From a checkpoint of a small transformer trained on Wikipedia.
Size: 12 layers, width 768, 4 heads of 128 (2 for keys and values), MLP 2688 SwiGLU, vocabulary 11252.
Training: a variant of Muon for these matrices, 1502M tokens.
Each number is 128 + 24 x the weight over its row's rms, rounded and kept within 0 to 255. Layers, rows and columns count from 0. Numbers have three digits each. The size before them is the row's rms in percent of the matrix's.

# layer 2 MLP gate, 2688x768, rms 0.097, rows 1036-1069, columns 256-319
099:134131115145094150181142108148112131122124137150109140173102144117143151150148085119130134094157119146114138105142152128129152122118112102122121133129126117122182134128140127131123100131136172
083:106098139118142152159091132122177104121106132127156103147139132092123145092151140076126123088096163094173104117152160117161085094152163155156148108132120141123132115129124129120155133155172119
102:116132147101098135074136135141091129142122184161119065109114131106110109108098098123149143127146139111123156076093149132147122138156105113103126121145150111135139114082115111088185138146131130
112:156141136094111119101130096114122147108171121116064102151163145140140146169126133104186103097128144111109170118140105152161116142135097085084098125155147152158129157156127098171146102151122090
106:138109104081104129143143146091133150145144129130124102118120101118094128119146118122142148140148138162154121116157144127135093136134128127143105159132098115175116095112122159128169096153123164
106:153095131125142123120108134124117109100149152105160161110116121110135147112133158142133132116127121123085094075125081183137102118107122113142138145131132142157151140105152096111132145145126125
100:110129126147116198128084142122108077154164114139138150124127113133110126150102095115141137057123110117116115105101116133135157142128138117140135127099111168142111159141137154070122090154148113
090:099144103151129107115097107135141170151126154102150095122135060109116105110107122118107124161142138171169115069152137133157165132166123116137130134101106155113107111160181117129137091105130140
092:145129100111108145082113165116164126081138143097109157052130103167102192119108105106100081096075123120111096173090144088168117096107112131098140142192142122115112154110087182151123103108171109
111:150137092118155151128138153150144109145138102131138114100177117109127161134094134054155182134104099140140142130171116086132124092136107158142135152155084158104098116154112155097138111168165118
095:130140127122138135138126122120108077125141108175152131127077125106121123109101100106116095090111153146111142147099094122159088131095135079087137109092126156145097130103117106108133140153111113
099:099154133146122123119097118163118141101099159134097080134164163150122133125087126140126126148141136097176102120094105136120095161123141105134135119159111095129154161140116141109100119169109067
110:126110097140132147132137150084145186131130088108115136153078117116132101134149145092127131120135100125127056110100125143111122133154151151097121078122097085139079124123139122132166140116120128
105:119095166111091121064102145120151126127109083114178145153166124076110101130142119155101097081098114138107112105126140138085143142162139116146121173118104143103128103148120143120134110137101094
106:205132098123123130064137107161143138115120170127112142105137149152165136104128132107120156106089113135133164165109074104116130150136119129121119119137094148093158158119139095159145106146138151
096:115187106110140116086112130142102103170146121117199146131119087124143133112159150121170125122153120136155118098118131138155115126155137122116133126123081141140177129067123139151120154134115107
098:139143155140104110109153097135129094111090118109116075106157093102146080154127149106155124133111100122138136172113133131123166115159104154128134119164140131108144137157138115141117151113141113
100:122151096134150173144114176133128114124135116127111145160097129100153141151115102117100149114131130105137132129124129179145151106106122130104099092158153150174117146116118118116123143114085087
101:127157114169119098104142121125124141149112143157106139138133102137151087153092143120103167103115186173144114180108138090104125154133118127116144116045135104136146151117141126146152091146133129
113:106119090107148181150120137112089126125107132137105084085177129078159112127107106147150128125130130119157141101131090131149199130152118115147155097144140140167140080138150105115157118153112120
084:084117136139141114114137119101147132124121109069129130100137132106135118114118126155108122141165144114136149122149150128104133112122159129098133173149129104156128138121123151146088105097106122
105:130135145122111152123136148158133141168130157131102129171157150133151104098117165089148145128134149101166146133148135108157123092117134171153111096182126148146140128126108152105132117104110150
092:139114137115141116155105114121142128093175126117111132106143115134123124136099128103106165142106187123123092115152101142115051169123155126176105180094134149110137109123086140103136150150101128
106:106102119118124151178107075134136064167117133132180164146131140107110132127151196155121135127144164108105107103132142125138087087118172131142143151113136129126163150111154117099106153138108137
106:114094112103099116124110122118106143098112115080139177140092117156130168110185139145112107108100117138164144174137141124127115132118100134112131148132117142127104126162165102096139135093148128
094:112120115148095109083115124134129136137113104124131120128141141148156135151109154138128116143129133151145121147084098148129156111111159163127149109146167132172117128134128092128116140134127173
085:096108135137143177128175112125110167093159106104112155103105173107135129146076144098108137131122120150160143171134092174130125123108127100108149128141132150137131151101127095137125104131145141
108:128115096105122165137128123145112088122127150139128125105122165088094102129101126125129111100117147153111125150122099111121115129160135124132138099143158128113149154124144164123097172096100134
108:121109164092105112122160138125120134170131111173134102126145118131167138090141094130113090109164124071119096133161154151136136100153080104130116155117143145122145124101117125097144154098123142
097:133112121146107085137139187105124085124101120106148114130175108119109118121131156132161174114114161136115137178124129147153120122113100147118125084129107150131169126138104129087118121156120180
091:146132076142144127087132123099123130123120162148115130139150145158147154115119134127109114144106133117125103131147167097114137142138094114085102085134085149126091136124096132109150122128137169
107:101163113123149111135148106137146144150152105117130153111138183134110137122103140098107077107156141055156122125120112163131105183145115159115141146127128151148128124140129191134118131157139136
095:154167127151120151106174164143126117165123147113132110144161131153130123113108067121151157097121122155133077144140108159149151112092112162140136121145129133116090123128142122146105187133128145
106:142151119139130138067144134140106123155148119131112114117104074136126156155162131154146112120146129125140110130126150152155136115090152165091095146147092107112137092123146161149087135101136103
# layer 2 MLP up, 2688x768, rms 0.0986, rows 1036-1068, columns 256-319
093:123184126107176080137150133089142162124141127128133151111089099152126138135119152135137114135060137131139162138133122136139101163145141155139138149126159151170120119156111119111138109109150131
081:093105156099144161119108134132148116158113136181133111149133132109138151122150131114142082093077177148155129103098116129155130119134157113106187105108122152135142110184151132111121117138140122
101:099123125114156099141119146124184143133100073141135101158138137159130121122113111129179114152066159134145172132131092124148148116120141136141144123154107100119147170128139118161141132140129115
117:122090125138133142156178140123145124146131171133133133129116130097165146119122113111147125149107167079151155106146159152111061113106162108130121150136144128123110107123133119103108144133094132
112:153131153144142173165088179141104132100119116103130143124180135136091120119097135141154148144131141139117140128117119144153104158124150094144126083114084110140089102092122156124147124118115122
107:135146186111113139128113115113111146119143164135150080133177127149125130144119104110114139093129140147121088112174098119097147121172129129155148114197045124156086126133161126077112146126091154
100:141124154144162084130088141120090125115141113123155135181144132138149106122106138116122164156136144128157127165113106116149153107145083138139120121127133087103145128126141123161120158082159106
097:147120107140138145092135106114132135132117153159150170123131160112102139157129118116144093145153154192113103108152130151092150126132130133125166184135067112107123104146131098134151160117103142
095:097125111089125154088108102166158101068133151093132126116128082135124146112157107114099127116097110166141134101116114081167091093129101155110139119148132116112095098144144116153147134097123107
114:106154109127116119105113142084165095151135143145124134133165154098131110176106102125096099169076116107161090105142132107155120115126119141153118140144107111143107119166139156106124119152184071
095:158142132139116099146141117161133180106166117135112122151111121156167136108141102115149111161114117082084192138101151155095108162127125134153140131100134087158150115124146161106114130117115120
099:135092126105099134131152123110102082190108087132128152123085112121150097126110190119102141154141160150117161140144157116158145101116147127107126145134163150134110110130142103109121126144114157
109:121113121103132105118116129123117104134125091157108087157113134123174160152113111111144109083078069118159138186118145095148146116079161114122140094135082140130118169132095153120152160141130120
095:162109125073165152102129167169091115153118103166131099117154091136115123119169127138172114126128102172180153060125129147107125186146142111166119111084132061125140107193124110141128107145104176
103:081106112124148068135122143129176126119090105139124110106150138107157147096119125119140119143138163140119148122132144111157135165153117120151138127140157094116105119136106167142132134142088174
093:147092136132078134175100134115169140098108136160132102127128139124106132142109071088159134109095114103128122130171141108108109123094089152125090116111199102099128184165149106126141103108116133
096:100131096176119107105099122113134149133115148103161174117103144123066134088129090106141122132102168167142116157125138173143109144157146120129105097131151135121141081114139056064111157172155137
101:141129071107125141147117196117132119123155093072119159099092160099121105147090135086086116137132135088188135141130140155138147130117095117086107128145129137176075172126128164148144135124110142
098:133135131159118126187122098133114112136134120088132119160162152136105122160140093098123138114141107155134141144145124111116125073113157108111132159134130175143135133148140119136149160138181150
105:185112146099123155124124168104110102133136151124136135174114137095152169175140116143155128057131136104156137123138145122152168109089135114148129140135140152141128090113142109161112145120139120
084:117101164145101159114142153098124179136115148113115144102109160124099048088159116174128099160152128152097146121154143098141135113157127145120110164184149152136144149120136146140113118112125132
108:083111105118099158144156106137135132091142124075139111119098124139117116134130078142125116107161172171137156116109137151103166135136115109124096118078136123130130151166115121144104135084124146
089:150145146101148170142142140136129109191110150125160136118130145144113120095086130132136091157169102138153157121119117151067133124144134170135155152134150124132175131131176136114143126144171138
107:136106166102124118173127086126149133136143145137156161145116140114139121106119131127121141123157192151084124099121152117112112087091127109130112114114143126127155157177088114141190184131164090
102:147161083067099147124149066118123129107095149105140110109158130108132131137146103121123133113126107113129157141121149148160150102102108114134132113099151124178132146108163142148170101140114129
095:085094113141144142116155137171111113176112126121113127151120145138113113178120127146131089161116123107128123130083135141134116127107108143104153127114154102114127112153177162111138154148118158
090:126128079100114115156114133117156139109118127131139106118123147148171109134109071132132113140136127129134138119141122135104096119106131073108089112093126108118117167131140141116164096117139114
109:122110117084077139157110202139113106115134098144171116155155126159078129140137078115127111160143142113122175111112125094079128157131133106094082142102123134119088148128166127104098132158141145
100:126177158146161135167114119123154116123152130102106147121106133125112117120123142141113141136105108159142160135131130119137087152084120180114106082120169123106121145128163128167115112116079121
105:121139130130139118120080082143105142134160090149112161112103134130151126118155115134123127173162098143120141110148125106120069116114142125154094133108124086154115166081134124092136135115157095
093:125143121123116138132124128149130119120155109066132132113121119158143131143146142119134124111177112136106115130122072185139150126142188105159106160138130133134147143134146124125097132124138120
104:104095110131112143127109113106168121132123109154091115125136103075112135085170065126147120156107110123137096092118138155148142099149115092155118125146117090090173105126144095135151117105106127
097:127102109125143112147102085122122124127176093151147164123138147124120153129121172122126125157139148084147185086131136087129099088119122120110135139080171091147124096118114119101164091119109101
# layer 2 MLP down (transposed), 2688x768, rms 0.0253, rows 1036-1068, columns 256-319
102:141111140081127112079153149142131155097093128117160101126176104098140136112117137123154110103129062094127121118125144177127162155130170150163064176133104116116145125144136129092135132126125086
090:141148122101143148112113096118103137129117050136126132145120114138136117153145113156156123126151141175113171136122125138152185117111142130159116095128130147144154122142084143094083069127100078
100:147144123115128077182142080155130166129139109153124117115073140149150133127148147141140104170154116111121166123097120156113159101101126093153165102115139141148135129152145127122149116155131130
112:110155126134091080138132107118114138111174145109055136141109169132131123109094113166166090113110099142102183149127131162084114111163113124144151123090126155149145143113108101169129145100186099
107:120114101162184167126127150120174123157129128124151170071132140093130103118113133126154133125086130130184176178114072137116139142108174118126112132145113145105099140131135173108147111133118115
104:110154179132134111120106115130117116156155163124124079138130153138096103167085150122194161124166140140088119129132133126119103150108111154158163103108123144133138178135141114094135090168114122
097:126121134182137086118098108161129107141126119116108096161111175129126108129125082168125112135168130101107139094111137101149094120131164125141124163146132169138116163134112096088142135121178105
092:133122122159151153106114118114113154103157101132147116155143099109113126138128119143137088099132137167109129116117161131161138123169120103128112127145123133117123132126139106125147114123127144
094:164172156130129096144121151116122128110138127126085105136060101150118121139124130143108108134151151116156147146099128160125160128134093104156140167103168140154155127095131105138140160133198105
108:146117092131132150116124144122115085111200128145121124096148139117132090128132160141160146157111133151119132126127158105131136115121115116145097184133142137128120168112126150129102203125122145
098:107138140113108122136115145145130181140123114104140126119163150127112141177084154134169144140144089153104139123173169116118130107141097177137122113103144133113152170108140117099105119102105138
104:116125111149128148118109118189129126142127110145109107135116128119144127145111166151139129125090123153087111111140095112131127100114162135123181113178151122119131113141146047066120124103114104
105:123130086189121123074138115142142165131126141109146134155131121149119114133162154181129136099109110154162160148166126094177129130092132132198140115131101108120146113105102138123132102156138105
095:110132131107078149139135123147142144077136140156154100115150116103125135112158161133082127109116111154148108159139095123151122152129130106200142135104144123129115163092157152119097133133115134
107:098168158128158113176146115135138122115171099122136082110144112131112127109132128168106097147136092093130120125095137116144116116127150159146128154085199132124115099153098135102106118136132145
100:119113147166068168160137123123099134118099122074137112126139101113121157136097110131114083130108116152148155153158145142125144124127109154136115141119162122103114145122156109113124138144130164
098:084143146136130121140099113148168110102119118169198138118125168099123128155174074139139108123136166121134107113139114117117106140139108156137106126158144133157126142065119103123127183138135121
105:103107098100135122116131174101137117111157148125147087123108148133133085136170098117157132142113112129111131127098136142161123144120132102136132111182179128166142138136132134130144145124089131
101:158131111157176060123132122118127120150155142134112113098139115122150170118164101146132126132131142117116103114132120134104146153181109110123121148166115112128092125096113146123117164110179137
109:159121062148128130103150153056138153141156123156137121165088182129136107129116134154138095064148136074153119105121098090157116125115101100142128137160137112150102135146155133173162093091085111
083:138128152142146153115117138104174153128098120167136160110103147125103113103114131148128149115135127135119150106136112058090151092120121142142083144138165113155111141168112132140131113099116134
097:113124140096080136073060104152086131134114117136114121123168109169143133101121113183094072146150087108115146142120104133099188157161131122120119148101164185162126120123173133134130102111136128
090:135117131151104139114153113074138119160132080173180141126094116102074092133153105143110110137169107176153129087147141111121132104098124134116120130135114097167117149120161141177145117128110093
102:139122135130109115131156060156128137119111133154131138119173152111158187100113123093120138114110132096090107106170134143138141147091107125133122128149145106109161143107081102143146159172125104
105:110160105135152104152114119168146137093145095110114125132174132113170101163108175128173128111103120091142119125109150116111131108122112119125143148125140184145159167072136136139113129133117137
094:153121107132131129167098148089141154108100100164126100126107113131146093116107115140141137138123138128108155148109148162162141133149100127143127100155166126124138120092149108136121129139143107
084:144085123153126166138130158100125125118131106149134122139153112133128086152131132150163157113105148131036163105145097128107149097139144137132157129121141132137131145165110098129103102124120108
106:122110122076106137143107136160106107097133102116132113129128173115109112173137142140151093166141123123146128104143096114122116118142144134141135154140112132156101180119139131107142133170146086
107:134122128102131143161149157115161113166117172162132133147138132113114157108144144126113115103122153132109143122107110131124088151128126116171153113120110136155122127157157167124101134156158129
099:131131086117149120112139126122108131108149090151110122082131112139120106159115115115122130144138058152171116124143150132158097087148148157067114161097160155124132114094156135115114099138178154
093:136114160139158075138087098139098168149149121095078159122133130112088120112099090162128116114097134136123168090152080132136095147143126087124156157109164131085136143116111137111112153124130142
102:154119100095072181134112120121094169090138122137100060142113105076103118108129138130146093139121135168141139103099104127147124112105194104145119126132133136124104129147120097079142168138121135
100:078100102127129082144121092138106152164166144172124177109151142156125136149120155122112114118151133116105165135108102136147064161098099084093098086166142163111168124139103101099090109173137125